From a checkpoint of a small transformer trained on Wikipedia: 8 heads of 32, 857M tokens.
Each number is 128 + 24 x the weight over its row's rms, rounded and kept within 0 to 255. Layers, rows and columns count from 0. The size above them is the row's rms in percent of the matrix's.

# layer 5 attention value, 256x256, rms 0.0843, rows 197-223, columns 0-127
size [112 114 111 106  99 122 109 111 106 118 113 128 118 116 105 103 117 100 108 107 124 106 103 109 111 105 105]
[[161 110  94 141 169 122 156 170 112 128 159 136 103 163 135 113 169 132 105 112 140 150 135 125  68 146 144 141 147 118 128  94 141 141 150 137 138 154  73 161 150  97 184 129 124  86 118 121 133 138 158 157 145  84 105 157 163 169 125  67 161 124 149 132 123 170 141 100 161 112 120 126 142 125 158 103 117 154 140  95 125  97 155 100 144 127 126 131 138 104 161  96 101 116 122 111 137 152 127 121 122 118 133 130 138 106 157 130 119 156 134  90 122 108 155 125 191 136 108 133 130 118 138 113 128 153 149 110]
 [133 134 127 107 121 132 144 169 156 129 139  95 109 131 158  93 116 129 145 121  93 155  94 150 132 103 129 124  94 123 176 124 143 155 108 102 114  93 163 134 106  85 164 110  80 145 115 133 108 137 145 132 126 150 121  91 150 136 120 146  93 104 133 129 158 100 150 139 119 163 126 170 130 126 169 153 126 124 119  98 137 140 103 119 126 124 100  80 105 127 132 134 169 150 162 136 154 133  96 120 116 131 150 186 165 114 144 196 160 120 119 117 100 105 130  94 110 127 161 106 119 120 152 114 135 147 131 114]
 [120 137 142 115 139 160 141 136 122 135 116 116 132 132 105 169 166 149 105 112 137 131 141 104 122 138 134 165  72  98 116 109 111  92  95 123 107 160  82 140 113 166 103 158 138 142 121 140  93 143 159 122 130  91 147 134 148 121 101 103 144 146 112 105 118 161 153 109 145 100 167  79 146  99 151  80 135 132 119  91 125 157 138 130  97 113  94 112 141 122 120 120 165  84 155 124  60 102 142 125 127  86 102 117 143 145 125 160 107 135  97 156 134 143 125 116 115 132 133 150 155 152 154 151 130 127 115 118]
 [148 131 126 114 133 147 126 146 154  91 162  96 133 121 150 111 100 134 123 118 146 118 135 123 133 151 128 119 117 106  84 108 166 155 146 112  94 130  95 151 132 140 112 148 114 158 142 127 130 148 121 127 134 186 157 107 114 111 120 142 156 166 103 127  72 119 142 206 133 111 135 147 129 155 136 146 161 133 159 144  86 140 125 110 167 129 152 165 136 123 194 100  90  94 132 138  92 120 126 157 146 101  72  44 141 124  93 111 139  93 122 180 138 125 142  99 109 117 138 125  98 125 172 108 100 147 128 137]
 [149 182 113 125 116 162 138 133 146 153 175 133 126  98 141 119 132 146  77 114 102 140  92  55 148 144 153 180 117 133 134 114 127 112 153 129 125 128 168 110 122  70 133 136  78 142 123 106 117 144  59 119 122 115 127 138  82 139 126 191 151  90 161 112 126 127 151 102 142 139 144  94 112 142 138 142 115 141 109 130 136 148 144 131 127 137  83 150 118 149 136 127 116 120 166 121  81  92 110 175 143 122 125  98 137 127 113 150 124 152 131  99 130 173 112 171  79 134 103 121 161 121 140 140 156 162 129 145]
 [126  95 136 123  97 156 108 182 125 133 120 126 132  98 147 136 110 133 125 138 143 133 172 155 107 133  95 141 151 152 139 128 133 127 115 125 105 138  78 100 141 119 108 136 101 127 111 131 101 154 131 116  92 159 145 112 102 114  67  90 122  96 135 143 133 110 121 197 128 142 109 131 166 138 120 122 118 120 130 120 150 137 126 129 117 156 115 147 113 100 145 114 102  84 155  60 131 149  92 135 149 149 130  94  93 124  85 154 109 162 113 102 137 133  89 138  83 127 149  84 128 113 139 136 165 160 122 115]
 [124 122 110  97 119 124 118 107 107 117 128 101 140 147 127 108 131 122 113 154 114 145 184 122 152 127 125 127  97 127 118  81 114 119 157 101 132 149 109 113 125 148 127  89 151 112 105 136 103 134 147 117  81  84 101 122 166 144 127  90 148 156 149 144 124 136 114 137 133  91 125 196 117  95 121 102 104 134 138 153  72 120 136 149 123 152 151 127 167 141 109 176  99  83 137 131 132 113 129  95 104 131 160 128 128  96 161 139 165 136 140 139 171 132 111  75 135 140 126 170  74 126 118 147 118 152 111 139]
 [150 140 136 135 129 108 166 129 171 136  94 160 144 163 112 121 137 125 111 118 147 130 166 136 100 132 120  96 129  91 139 155 124 139  77 156 131  94 170 138 120 169  97 125 125 142 103 131 121 148 114 118 113  79 135 123 114 123 156 129 170 146 100 152 114 136 117 159 141 173 168  90  91 123 140 153 149 114  87 131 122 126 156 131 100 120 181 160 141 130 147 122 156 124 167 133 141 124 138  88 141 142 151 103  95 155 132 132  51 182 138 133 118 103 149 120 107 130 146 104 151  84 122 149 141 133 146 150]
 [143 162 170 154 164 119  99 122 133 118 137 156  94 108 131 104 107 127 118 149 142 148 140 171 142 100 143 120 118 110 150 132 145 108  92 124 149 146 115  79 109 186 103 151 136 129 148 102 167 117 104 133 127  84 104 118 141 116 113 124 116 144 141 167 130 149 164 120  92 144 160 126  94 131 175 168 131 164 129  82 101  98 143 131 126 117 164  81 129 126 148  83  71  93  82 131 140 132  90  87 130  99 152 165 117 137 121 135 103 153 106 140 122 110 119  96 111 126 120 153 144  97 126 121 133 137 129 144]
 [116 139 121 136 180 132 120  97 144 128  97 108 142  89  98 109 139  88 119 104 161 134 142 121 159 125 142 104 133 123 127 121 146 121  93 147 135 152 118 130 122 116  86 142 138  88 118 135 144 131 102 115 147 120 130 113 111 106  87  99 140 116  95 140 130 108 128 117 144 172  72 177 101 105 148 161 103 102 115 156 131 110 141 137 162 112 150 143 156 121 145  69 149  96 150 129 131 157  96 137 164 158 141 127 146 142 126 115 166 155 140 143 145 127 122  70 110  98  92 112 109  98 145 138 138  99 148 136]
 [153 153 177 138 156 155 134 142 169 111  90 134 129 135 143 132 194 145 105  97  92  92 125 116 164  91 136 129 119 108 117 104 109 138 147 120 112 150 145 129 130 127 100 143 133 152 117 147  99 146 175 124 137 119 118 171 123 140 137 156 114 142 117 124 178 122 119 119 134 115 160 169  57 101 128 136 127 139 138 154 108 137 114 133  82 153 107 129 109 165 149 115 105 122 125 108 110 144 160 141  91 154 140 109 173 125 117 134 108 117 144 137 112 175 107 129  89 106 150 153 146 121 140 184 144 132 124 114]
 [109 140 175 137 104 140 155 159 106  99 140 156 104 154 142 123 109 136  88 112  98 110 131 127 157 114 151 151 157 119 131 104  61 167 105 159 152 169  96 156 118 113 119 101 112 107 125 142  99  96 119 126 145 145 125 132 122 158 130  88  94  79 137 121 120 113 101 155 123 125  92 153 174 128  99 104 111 150 154 139 124  80 126 130 107 122 125 117 100 111 141 154 126 115  92 107 165  95 147 102 135 122 116 143 127 179 106 121 154 144 145 143 111 123 113 152 145 161 154 141 197 122  97 113 112 150  87 127]
 [150 160 148 118 129 146 143 179  92 133  98  98 130 102  86 154 133 117 128 152 126  85 137 164 129 135 121 126 115  70 170 169 208 149 154 163 128 166 128 134 137 119 103 140  79 147 116 100 147 103 145 114 118 134 139 182 135  94 125 121 124 111 139  96  74 118 141 162 141 147 156 121 108 142 108 163 104 137 165 120 130 130 140 142 165  94  89 106 140 160 141 133 110 161 142 162 104 128 115 140 145  97 152 107 135 153 130  89 152  93 122  67 129 156 134 129 129 117 106 120 120 137 101 147 126 132 135 156]
 [127 115  92 108 163 130 113 139 123 139 114 102 139  86 150 152  98 103 165 115 143 144 107  88 114 128  97 110 121 150 136 100 125 120  68  83 153 114 124 137 159 157 141 138 140 140 100 116 128 127  99 119 137 100 142 131 138 153 108 135 164 109  93 190 138 147  67 157 132 125  79 118 126 154 103  97 146 147 144  84 154 138 133 139 134 158 129 128 159 152 135 100 138 121  83 113  94 153 136 122  93  86 102 121 123 124 161 111 163  96 132 155 151 118  91 122 103 110 149 134 162 139 112 165 111 123 158  79]
 [119 121 128 106 132 163 131 106 125  89 134 104 117 135 130 120 136 105 171 108 100  79 144 117 137 147 153 105 107 131 118 113 112 155 145 133 136 135 158  92 106 147 131 160 161 146  95 132  75  92 133 141 142 164 128 160 156 113 114 136 153 114  99 135  85 124  94 170 152 133  87 130 122 125  66 110 176 128 128 132 156 141 115 132 126 101 108 149 148 117 168 125 138 131 108 114 191 115 133 151 134 125 147 170 140 135 131 122 131  97 114  83 136 127 130 111 126 139  93 151 136 130  98 118 122 155 117 108]
 [132 120 128  94 101 172  88 153 117 113 136  82 115 182 141 130 106 126 108 157  74  83 116 110 108 135  91 116 138 158 122 100 121 104 137  45 117 127 150 123 117 141 125 101 154 130 138 122 157 154 106 147 126 133 139 107 168 152 129 102 123 131 166 121 101 113  82 130 100 145 161 127 103 147 144 125 157 100 153 103 129 189 125 134 144 130 145 169 123 165 124 152 126 139 100 133 133 105 129 139 114 129 152 168 134 134 104 107 143 101 143 159 158 122 109  95 182 137 118 129 149  99 153 133 166 113 102 116]
 [107 103 132 137 136 125 171 135 133 135 141  95 179 157 151 126 127 111 115 107 142 126 165  84 120 114 154 132 153 177 152 137 114 137 113 138 102  72 149  93 100 175 134  98 139 149 157 139 125 130 109 147 107 135 180 108 149  67 168 159 160 118 141 132 122 155 112 137 128 180  94 131 116 170 135 119 138 121 129 142 133 171 121  86 150 140 115 181 157 138 170 116 154  91  93  87 136 163 121  90  84 152 176 148 128 135 126 111  82 139 126  99 113 108  84 153 136 100 112 128 134 119 112 140  97 120 127 141]
 [113 118 125 124 126 130 154  85 142  96 107 111 112 135 185 148 167 143 137 113 109 121 131 153 109 138 151 132 145 166 120  76 150 147  95 124 132 146 106 145 167 141 101 104 164 105 133 158 127 126 127 161 111 162 140 141 100 135 153 111 125 163 157 121 111 147 110 147 131 140 131 135 113 109 130 134 142 139  91 129 171 115 128 151 149  75 102 154  93  93 112 150 152 171 107 141 152 152  54  79 153 127 117 159 107 132 162 115 161 131 127 123 148  82 134 144 143 154 144 128 132 155 133 112 157 153 129 129]
 [139 131 129 163 155 159 159 133 147 127  94 148 123 159  99 130 102 115 142 128 114 132 110 137 103 134 136 123 118 152 104 171 136 142 121 154 172 137 150 155 114 113 146  99 126  88 121 116 128 123  71 121 203  93  95 140 140 114 109  88 123 137 129 164 123 111 142 139 173 192 124 152  72 100 110 132 125 105 157 179 124 114 119  80 133 112 109 173 148 106 113 128 119 153  83 164 126 120 105 118 100  90 134 137 121  82 127 122 120 128 144 128 140 122 112 124 147 180 114 158 137 155 157 150  78  89 134 110]
 [112 127 132 144 133 134 114 120 144 149 115 156 121 105 118 153 149 130 115 169 125 121 115 122 135 162 132 151 183 120 119 147 163 112 139  68  70 161 153 167 145 129 153 134 133 160 135  90 115 108 100 136 123 110  86 125 105  63 144 140 155 115 155 146 103 154  87 175 150 133  88 102 111 158 107 100  98 118 130 139 155 144 125  75 116 141 113 135 117 106 154 131 123 118 141 119 159  95 131 126 115 126 114 112 115 163 116 169 164 100  78  92 137  88  85 133 155 154 128 146  95 108 103 126 123 122 111  85]
 [135 132 118 115  89 118 140 110 142 134 113 127 121  94 113 149 152 141  73 132 135 122 102 169 152 124  97 126 120 101 128 113 124 125 104 138 124 132 108 153 152 104 163 131 136 125  97 129 152 119 138 137 132 103  91 110 146 133 129 158 111 119  92 175  92 103 112 156 177 123 134 112 118 115 121  87 118 117 150 110 148 121 113 126 123 119 133 136 108 128 125 146 123 101 101 128 226 114 135 153 123 109  69 130 120 129  88 133 137 122 102 132 108 147 146  97 103 157 100 144 162 124 157 154 118 145 125 106]
 [109 111 119  90 156  93 151 108 144  95 127 105 162 129 147  93 100 146  97 125 133 169 183 112 129 108 112 147 143 108 146 123 141 137 112 125 114 135 118 161  52 106 113 135 163 147 107  80 130 111 124 110 123 114 133 111  88 131 141 147 123 131 123 103 115 156  95  98 131 133 113 128 120 135 102 138 117 148 115  89 133 116 113 111 151 129  93 119 128 152 162 161 145 151 120 175 127  92 135  78 109 125 107  93 121 133 117 138 137 119 101 148 150 110 106  84 127 150 123 136 175 115  76 124 112  99 126 128]
 [128 125 125  91 169 116 100 122 142  94 108 132 113 169 170 121 139  93 109 112  98 143 106  64 118 120 153 101 142 151 131 146 116 145 172 132  82 118  90 168 154 105 111  89 113 141 151 135  89 124  97  83  96 125 145 114 159 147 182 125 134 159 151  63 146 128 142 175 125 122 143  93 116 148 160  99 114 119 109 117  84 122 145 161 148 114 101 101 117 106 103  98 120  87 109 130 148 108 113 153 196 109 123 113 144 140 110 114 156 118 126 117 136 151  86  96 132 126 181 119  96 131 130 143 105 122 157 184]
 [134 129 138 105 118 122  97 111 139 166 145 133  99 130 141 138 132 107 131 127 140  88 117 103 103 114 106 115 128 160 146 113 120 151 136 151 138 119 121 124 158 153 140 105 103 127 114 123 116 150 162 129 144 148  84 102 119 118 107 121 142 141 154 145 158  77 171 135 138 147 107 134 112 128 117 139 153 128 133 116 134 112 175 125 144 105 126  83 149 113 127 103 131 105 117 142 126  48 136 104 133 157 130 133 130 156 117 106 127  83 119 120 110 180 114 145 136 148 120  93 120 166 146 131 148 128 141 156]
 [113 102 142 125 158 135 125 155 155 152 111 152 125 131 111  91 111 141 103 116  96 123 164 111 167 121  96 119 146 103 100  96  97 119 119 142 111  80 126 166 137 130 149 151  93 133  84 115 163 129 154 114 160 114 133 133 118 123 109 137 111  92 139  79  89 114 126 134 164 146 103 144 186 129 122 121 117 127 128 135 160 121 133 121 143 191 142 138 155 122 140 107 105 150 138 142 150 164 125 178 168 120 140 105 130 155 130 180  81 131  95 111 121 147  89 131  82 119 157 103 150 116 135  95 150 159  92 165]
 [133 154 128 138 127 152 129  83 115 116 129 127 123 190 168 107 130 117 131 137 117 120 109 160 133 114 129 118 138 121 102  81 176 100  84 155 166 141 166 133 113 127 128 113 150 170 103 157 144 148 144 110 164 125 127  98 109 136 149 160 144 184 124 109 131 149 161 120  89 164 120 126 115 148  95 115 126 163 127 101  80 131 126 129 131 120 161 153 111 126 128 153 166  67 125 131 141 151 157  88 146 114 106 157 149 167 136 175 114 133 108 131 128 116 120 116  91 129 152  98 178 115 126 122 161 122 140 116]
 [102 110 141 150 108 108 194 101 119 149 122 123 118 120 123 141 138 100 161 133  79  90 170  87 146 148 111  74  99 116 125 121 171 157 131 186 146 181 137  90  95 110 123 123 134 114 144 134  94 116 152 118 127 119 171 149 114 121 117 143 108 105 159 160 119 120 124 142 111 126  95 146 153 204 155 120 102 133 156 131 130 142 129 116 102 129 155 158 120 119 112 131 110 112 141 162 108 137 134 137 115 148 101 102 105  99 133 118 151 141 132 133 164 158 100  90 113 126  78  80 106 120 154 103 100 154 118 178]]
# layer 5 attention output (transposed), 256x256, rms 0.0723, rows 197-223, columns 0-127
size [ 79 105 107  80  89  84  84 107  92  79  87  75 110  74  98  96  94 113  84 114  71 101 116  85  79  84  79]
[[120  82 108 124 119  79 100 139 158 141 158 199 117 152 186  94 120 127 116 105  88 114 182 108 179 129 104 119 105 116 105 146 124 119 157  79 131 125 146 133 131  93 155 107 153 117 143 135 150 138 126 133 168 145 116 132 112  99 156  93 100 148 125  94 135  98 147 108 150 131 141 100 109 129  85 141 122 174 145 155 126 114  85 195 121 124 115 187  98 106 107 113 158 156 135 113 131 110 112 142 130  89 146  95  82 121  95 139 163 162 133 126 122 167 135 143 165  77 134 145 130 105 114 128 110  96 142 150]
 [ 91 133 107 102 168 188 168 116 255  84 180 131 140 156 163 117 155 138 119 153 127 144 145  97 139 141 126 127 165 127  71 109 179  99 118 104 161 125 108 146 137 175 100 142 147 140 123 128 130  96 110 122 120 137 135 147  94 115 140  91 104 127 144  69  86 144 139 118 103 116 151 141 148 139 137 125 116 119 138 138 124 133 114 106 109 113  85 172 101  99 153 104 109  74  94  99  83 147 149 116  62 156 128 109 135 126 129 109 164 108 129 102 169 105 101 163 130  92 137 125 136 139 122 119 106 124 129 151]
 [106 146 122 139 163 166 148 107 219  91 148 143 139 136 163 125 118  82 118 160 118 170 107  90 134 149 144 120 144 119  70  88 169 144 112 121 165 138 131  97 118 140 119 169 167 112 116 147 122  96 128 137 127 110 168 127 132 121 160 140 133 106 136  99 118 142 109 119 106 176 115 133 166 159 118 128 128  95 147 139 124 137 141 102 106 147  82 140  93 120 157 114 136 104 106 109 157 170 162 172  53 147 108 129 134  88 128  68 115 131 138 109 166  93 128 124 117 117  92 103 124 151 112 119 132 112 131 162]
 [132 136 156 125 104 168 108 123 171 145 132 142 107 127 130 128 160 104 128 130 108 156 136  95 113 112 112 120 135 135 120 148 139 167 145 129 152 121 140 181 112 150 140 152 136 124  86 111 159 105 116 114 118 144 125 126 147 156  97 130  69  96 133 120 151 107 145  98 146 139 114 143 124 126  60 130 136 141 129 123 140 110 137  61 122 149 119 101 118 138 151  89 134 156  82 122 157 153 136 154 114 130 170 161 134 154 143 103 144 114 113 147 133 158 102 135 144 140 135 118 170 122  91 166 141 148 152 129]
 [ 99 120 100 151 116 174 124 121 140  92 134 170 134 157 120 114 110 139 161 166 106 115 120  92 110 138 139 145 181 119 126 136 133 126  98  85 160 117  91 146 168 115 149 165 153 110 153 146 130 127 118 168 166 120 181 118  81  99 102 144 149 168 128  47 115 135 144 133 175 127 108 102 130 164 142 133 162 146 123 126 146 130 122 131 109 124 118 140 139  85 114 136 147 120 138 158 129 143 138 130 134  92 145 118 106 104 120 118 150  78  96 106 152  81 145 142 147 128 126 134 133 174 119  98 136 157 165 185]
 [141 133 108 130 109  81  88 126 118 183 127  92 120 109  62 119 110 148 124 116 128 114 107 129 148 122 124 148 108 121 155 187 174 146 139 152 127  97 166 159 110 104 156 127 153 102 132 106 173 155 133 132 182 107 132 139 158 133 128 148 113 119 144 174 162 141 119 142 135 105 133 139 125 125 131 122 103 148 103 133 151  95 125 126 120 110 153  93 156 133 105 154 166 159 129 133 123  89 104 133 172 131 121 127 173 142 111 156 141 138 132 122 120 178 133  81 153 167 153 140 107 111 164 123 144  75 125  91]
 [ 95 114  61 132 156 157 142 106 199 150 134 147 109 167 161 107 141 109 115 140 150 121  90 121 114 139 160 113  98  85 104 116 112  89  89 130 163 128 152 172 147 151 132 134 141 158 162 168 160 163 125 170 167 116 144 111 152 136 102 152 158 147 153  73 120 101 113  77 140 139 137  92 145 149 103 140 138 164 167 132 135 123 101 139 119 131  87 139 101  97 142 102 152 121 108 147 136 184 138 141 146  93 130 120 119 144 160 130 152 100  95  84 138  79 121 127 118 136 159 109 106 125 136 113 133 108 151 163]
 [139 135 155  98 131  99 128 169  31 128 127 121  98  83 118 154 117 140 149 118 125 107 133 141 112  72 113 159  84 164 117 141 104 135 145 137 115 139 145 125 103  67 148 129 135 121 129 105 122 103 169 110  98 117 123 163 115 146 151 127 105 153 167 170 143 125  87  94  81 107 111 127 104 106 101 130 145 164 123 112  95 119 145 137 144 120 182  67 147 108 112 166 108 140 187 118 177 114 143 107 135 122  98 151 135 163 113 139 126 140 163 136 138 118 142 123 147 140 111 173 141 113 130 159 135 117 122  91]
 [160 133 109 144 130 111 119 136 105 150  81 113 102 169 130 138 115 121 132  79 118 103 111 103 101 118 109 130 151 142 155 162  86 117 149 106 105 126 152 154 125  87 139 137 117 155  98 115 116 110 101 101 136 161  93 112  85 109  99 101 145 128 133 132 145 133 114 153 134 146 115  91 142 121 118 123 134 130 111 145 162 147 116 125 128 154 149 127 146 119  91 123 129 109 128 172 164 129 166 184 197 125  96  89 146 145 140 122 133  85 120 118 120 110 126 103 111 166 168 117 127 138 111 151 131 133 102 152]
 [ 60 131 127 106 131 148 140 137 155 101 142 126 158 153 205 105 143  76 116 189 138 139  82 116 147 147 122  82 150 107 148  98 165 134 134 122 129 129  85 120 150 163  84 129 139 183  95 187 125 136 137 147 134 110 119 133 102 118 140 117 129 133 141  84 130 154 126 159 144 150 127 139 186 112 120 133 117 112 152 131 114 135 129 144 128 164  92 155  93 112 168 131 148 109 103 123  74 147 118 165  72 116 124 119 113 128 152 108 146 130 124 118 169  94  96 140 113 133 121 152 120 156 127 123 156 139 105 156]
 [159 132 174 106 144  91 138 123  76 144 114 102  80  88  96 137 107 118 123 108 106 141 144 163 116 119 123 120  80 101 125 142 186 106 123 141 134 119 141 139  72 124  98  90 118 133 166 109 155  83 126  96  86 164  76 141 150 161 146 116 123  93 127 143 144 150  97 153 123  91 131  93 108 137 103 120 139 108 128 110 130 118 161 123 127  93 149  89 122 105 134 112 136 147 132 117 126 119 142  69 189 163 116 111 110 113 100 129 142 148 177 132 131 123 108 108 140 136 129 111  83 113 163  67 129  87 124 113]
 [114 127  89 126 144 175 172 152 164 105 138  95 136 142 172 130 120 115  96 147 154 134  91 105 145 167 187 106 169 135 157 123 127 115 103  66 128 124 112 139 135 138 153 184  92 140 136  94 126  92 110 136 128 139 131 142 121 145 124 125 137 144 129 112 117 119  98 116 161 170 122 133  99 129 128 151 148 130 137 137  94 131 119 140 146 130  96 187  61 100 161 100 148 132  96 183 117 171 131 153  87 140 129 122 139 117 102  76 121 125 114 121 123 106 119 146 133 130 122 106 123 127 102 119 101 134 172 150]
 [ 79 122 127  79 161 185 172 114 239 113 147 138 130 154 182  94 123 123  95 127 139 136 111  90 126 189 146 122 150  97 108 117 127 109 113  97 157 106 131 141 138 169 137 186 105 154 117 131 131 132  99 155 141 127 135 133 101 108 143 124 125 136 131 125 107 131 138 108 118 158 156 114 134 148 126  99 108 114 135 118 127 113 121  94 108 120 120 153 126 120 167  89 142  63 108 131  84 156 114 143  54 190 132 129 105 135 142 108 113 120 128 135 165 123 124 134 110 133 105  94 123  96 122 119 148 137 146 149]
 [120 131 148  63 146 124 133 137  77  92 141  81 111  98 113 140  79 134 110 112 103 127 123 164  84 106 112 138 123 145 118 127  94 142 162 166 135  72 112 124 108 104 119  86 126 125 144 113 114  91 146 142 121 129  94 129 124 139 138 132  71 142 129 141 139 137 144 105 116 123 140  93 113 111 129  94 119 101 111 166  75  99 168 131 146 120 177  72 106 142 135 103 137 108 178 149 142  97 142  81 145 149 116 120  80 169 126  94 145 177 158 142 137 136 132 127  95 146 127 103 144 135 151 122 146 109 152 110]
 [150 135 162 146 116  89  98  98  72 156  99  83 114  96 120 163 105 137 119 104  96 133 130 157 138  95 150 116 115 141 122 175 120 160 140 171 148  71 168 111 130 112 115  98 136 114 118 127 166 102 138 107 130 137 142 151 163 106 123 153  72 112 114 142 157 131 112 126 116 115 123 135 134 110 151 117 123 119 123 142 130 121 148 101 130 128 172  50 156 152 108 135 121 114 176 147 137 164 161  99 165 125 125 112 153 118 126 160 141 173 168 155  58 129 129 126 103 132 181 115 131 103 135 126 138 124  83 110]
 [103 120 147 110 166 171 134 119 165 136 146 126 140 110 110 163 128  91 111  99 112 168 139 150 171 143 142 130  87 121 151 114 141 146 169 155 152 121 123 117  77 159 132 124 112 142  91 110 120 105 113 167 110  80 102 142 161 121 154 101 112 126 161 173 136 143  72 152  94 186 139 141 115 132 117 152  90 102 121 122 106 138 161 114 117 108 135  67 131 134 134 137  99 114 157 124 127 149 133 141 147 143 149 131 107  98 127  88 114 157 141 117 140 146  93 113 121 110 118  60 124 106 161 108 111 147 127 127]
 [102 130  92  98 166 166 176 109 196  80 156 134 137 166 173 104 120 100 111 135 107 144 107 140 169 135 150 114 108 116  88  78 144 111 125 123 136 123 116 106 149 146 101 165 152 132 116 161 103 120 104 127 157 123 155 132 114 109 165 135 167 146 111  81  96 150 139 130 128 193 114 124 176 139 153 146 130 125 150 127 115 174 120 121 105 132  66 136 107  98 137  99 124 104  99 125 132 137 133 150  97  79 101 132 128 108 148  85 108 120 121 131 146  99 100 133 118 134 117 129 180 140 123  95 107 148 166 156]
 [106 157 148  97 108 161 144  65 177 126 186 178 126 116 125 144 152 165 102 122 142 123 129 179 198 112 177 152 118  99 112 138 138 159 130 160 149  88 153  99 134 158 105 129 127  86 127 148 121 129 135 117 131 104 131 134 129 157 170 157 146 142 127 107  92 108 141 144 133 148 153 113 162 155 121 130 119 122 108 111 133 140 160 131 128  94 118 124 112  95 141 123 121  91 156 107 150 129 162  98 126 119 133 149 144  96 102 125 140 160 120  83 113 110 127 135 149 145 127 155 142 107 127 107 158 117 130  82]
 [169 161 146 131 117  85 128 107 152 162 143 118  81 110 146 138 102 128 161  79 132 124 119 120 112  91  90 141 113 130  99 159 129 121  66 151 103  93 155 114 103  82 146 147 169 114 145 133 149 139 132 102 147 125 122 120  90 130 118 118  91  85 119 110 166 150 170 128 160 112 124 113 154 153 126 132 127 172  96 130 154 124 149 109 111 160 148 172 124 155  91 119 156 138  80  97 142 144 124 139 126 103 114 104 159 119 116 143 142 128 120 135 139 136 122 124 123 149 155 153  88 160 103 128 129 127 108 129]
 [130 121  65 157 154 170 145 122 223 129 127 160 128 169 204  78 129 142 124 138 148 122 135  81 117 145 145 133 138 125 132 131 151  95  97 108 117 148  96 158 170 137 118 135 129  97 131 124 156 130 113 155 131 159 160 114 108 160  94 119 146 157 123 105 139 143 137 127 132 138 139 137 139 134 116 129 157 152 160 113 137 108  93 138 102 133  63 157 105 114 152 141 134 100 146 141 102 154 118 177 117 128 109 123 135 144 153 125 171 118 113 128 124  97 119 119 115 120 127 111 120 161  87 106 115 144 135 183]
 [101 110 112 143 155 175  84 134 181 145 142 136 131 177 148 102 119 109 158 128 150 120 148  93 118 139 156 152 181 104 132 122 150 131 129 153 147 182 145 106 108 143 117 155 124 144 131 149  98 113  68 122 124 113 193 100 102 136 138 140 129 141 179 106 118 127 143 110 130 115 163 109 194 143 129 180 118 126 109 154 139 119 105 119 129 139 133 187 140 107 110 114 109 113 110 126 126 173  97 123 129 121 164 118 100 123 194 114 112 126 125  73 153 118 112 145 127 142 145 126 126 134 131 119 155 150 134 188]
 [154 158 156 131 109  86 107 144  22 130 127 108 132  82  93 131 111 148 140 107 146 126 133 166 122 113  95 135 110 177 129 169 132 145 165 121 107 114 133 127 102  77 103  97 104 125 139 131 146 117 148  96 125 104 104 149 125 162  86 143  97  96 117 138 151 125 141 121 132  76 106 130 111 111 134  96 141 107 124 151 119 156 140 120 123 108 192  84 141 124 118 132 126 133 151 143 150 126 133 140 156 136 118 130 135 122  97 142 126 154 185 146  55 142 157 119 168 154 135 135  99 103 142 137 138 143 112 104]
 [186 175 149 141 121  93 109 135   0  99  86  90 143 105  99 142  91 158 123 116 119 119 145 106 100 114 111  99 157 163 123 169 102  81 146 127  92 130 124 118 113  60 141 119 148 149 109 138 143 130 152  83 125 126 124 113 143 142 103 117 137 129 125 156 163 125 127 129 135  92 122 152 107 116 111 115 130 145 107 121 157 118 133 103 132 111 186 102 146 180 114 175 132 139 124 146 132  80 126 106 152 134  88 131 122 109 132 159 121 129 130 170  94 135 142 115 143 134 145 122 119 120 137 138 156 105 136 114]
 [109 137 103 109 161 131 177 154 182  97 129 137 115 159  84 129 143 101 111 116 127 146  71 182  96 140 115 175  67  85 169 147 142 107  99 147 151 126 139 113 115 158 126 111 160 114 162  95 108 104 125 148 106 120 135 151 123 130 157 146  93 126 146  90 134 157 116 143 112 129  79 127 101 113 137 135 150 138 151 143 146  92 155 130 107 155 143 174 110 111 139 115 145 152 151 138 129 172 143 155 103 125 160 116 139 137  84  95 132 129 117 132 120  92 154 136 133 135 145 126 184 137  95 138 139 123  88 132]
 [124 111 107 104 101 115 115 117 121 107  94 124  91 156  86 135 122  84 128  99 134 128 124 131  86  85 150 143 107 150 114 110  99 125 130 128 114 105 108 118 157 113 104 101 144 130 127 153  68 128 120 103 110  99 108 115 109 131 151 116 152 131 148 129 142 134 159 118 130  84 126 112  91 122 170  95 124 149 120 110 162  80 131 157 116 118 107 107 154  94 150 156 131 111 198  98 133 151 139 121 122 152 144 119  94 130 179 133 141 105 164 101 125 115 129 131 134 142 138 123 142 156 146 122 163 111 148  78]
 [121 104 106 140 151 160 141  80 191  84 125 153 108 135 181 125 132 144 171 115 130 154 128 145 141 180 179 146 141 131 107 143 133 172  80 158 120 123 126 114 185 166 146 135 141 138 126 121 188 185 146 138 136 128 110 111 115  88  98 134 126 161 100 127  95  70 110 115 139 153 122 120 162 118 144 165 159 134 148 124 149 118 136 140 146 129  82 169 139 127 147 118 127 172 106 109 134 139 105 131 117  82 118 109 114 139 135 159 180 128 135 100 157 140 151 135 143 146 131 164 126 135 102 131 129  98  98 162]
 [181 152 130 157 139 152  96 139 133  73 155 124 108 156 103 116 111 122 139 127 171 116 137 146 107 109  94 124 139 122 131 107 164  65 104 101 111 140 129  92 135  98 134 113 107 147 133  98 122  94 115 139  82  98 113 112 101 157 139 116 130 123 154 135 133 138  94 120 108 126 123 144 129 137 107 118 158  70 121 123 115 143 137 144  94 131 115  96 141 146 109 145  84 169 168 125 131 113 165 108 166 109 119  85 122 145 131  99 101 192 113 117  82 102 122 124 160  72 104 143 112 140 135 145 131 131 125  99]]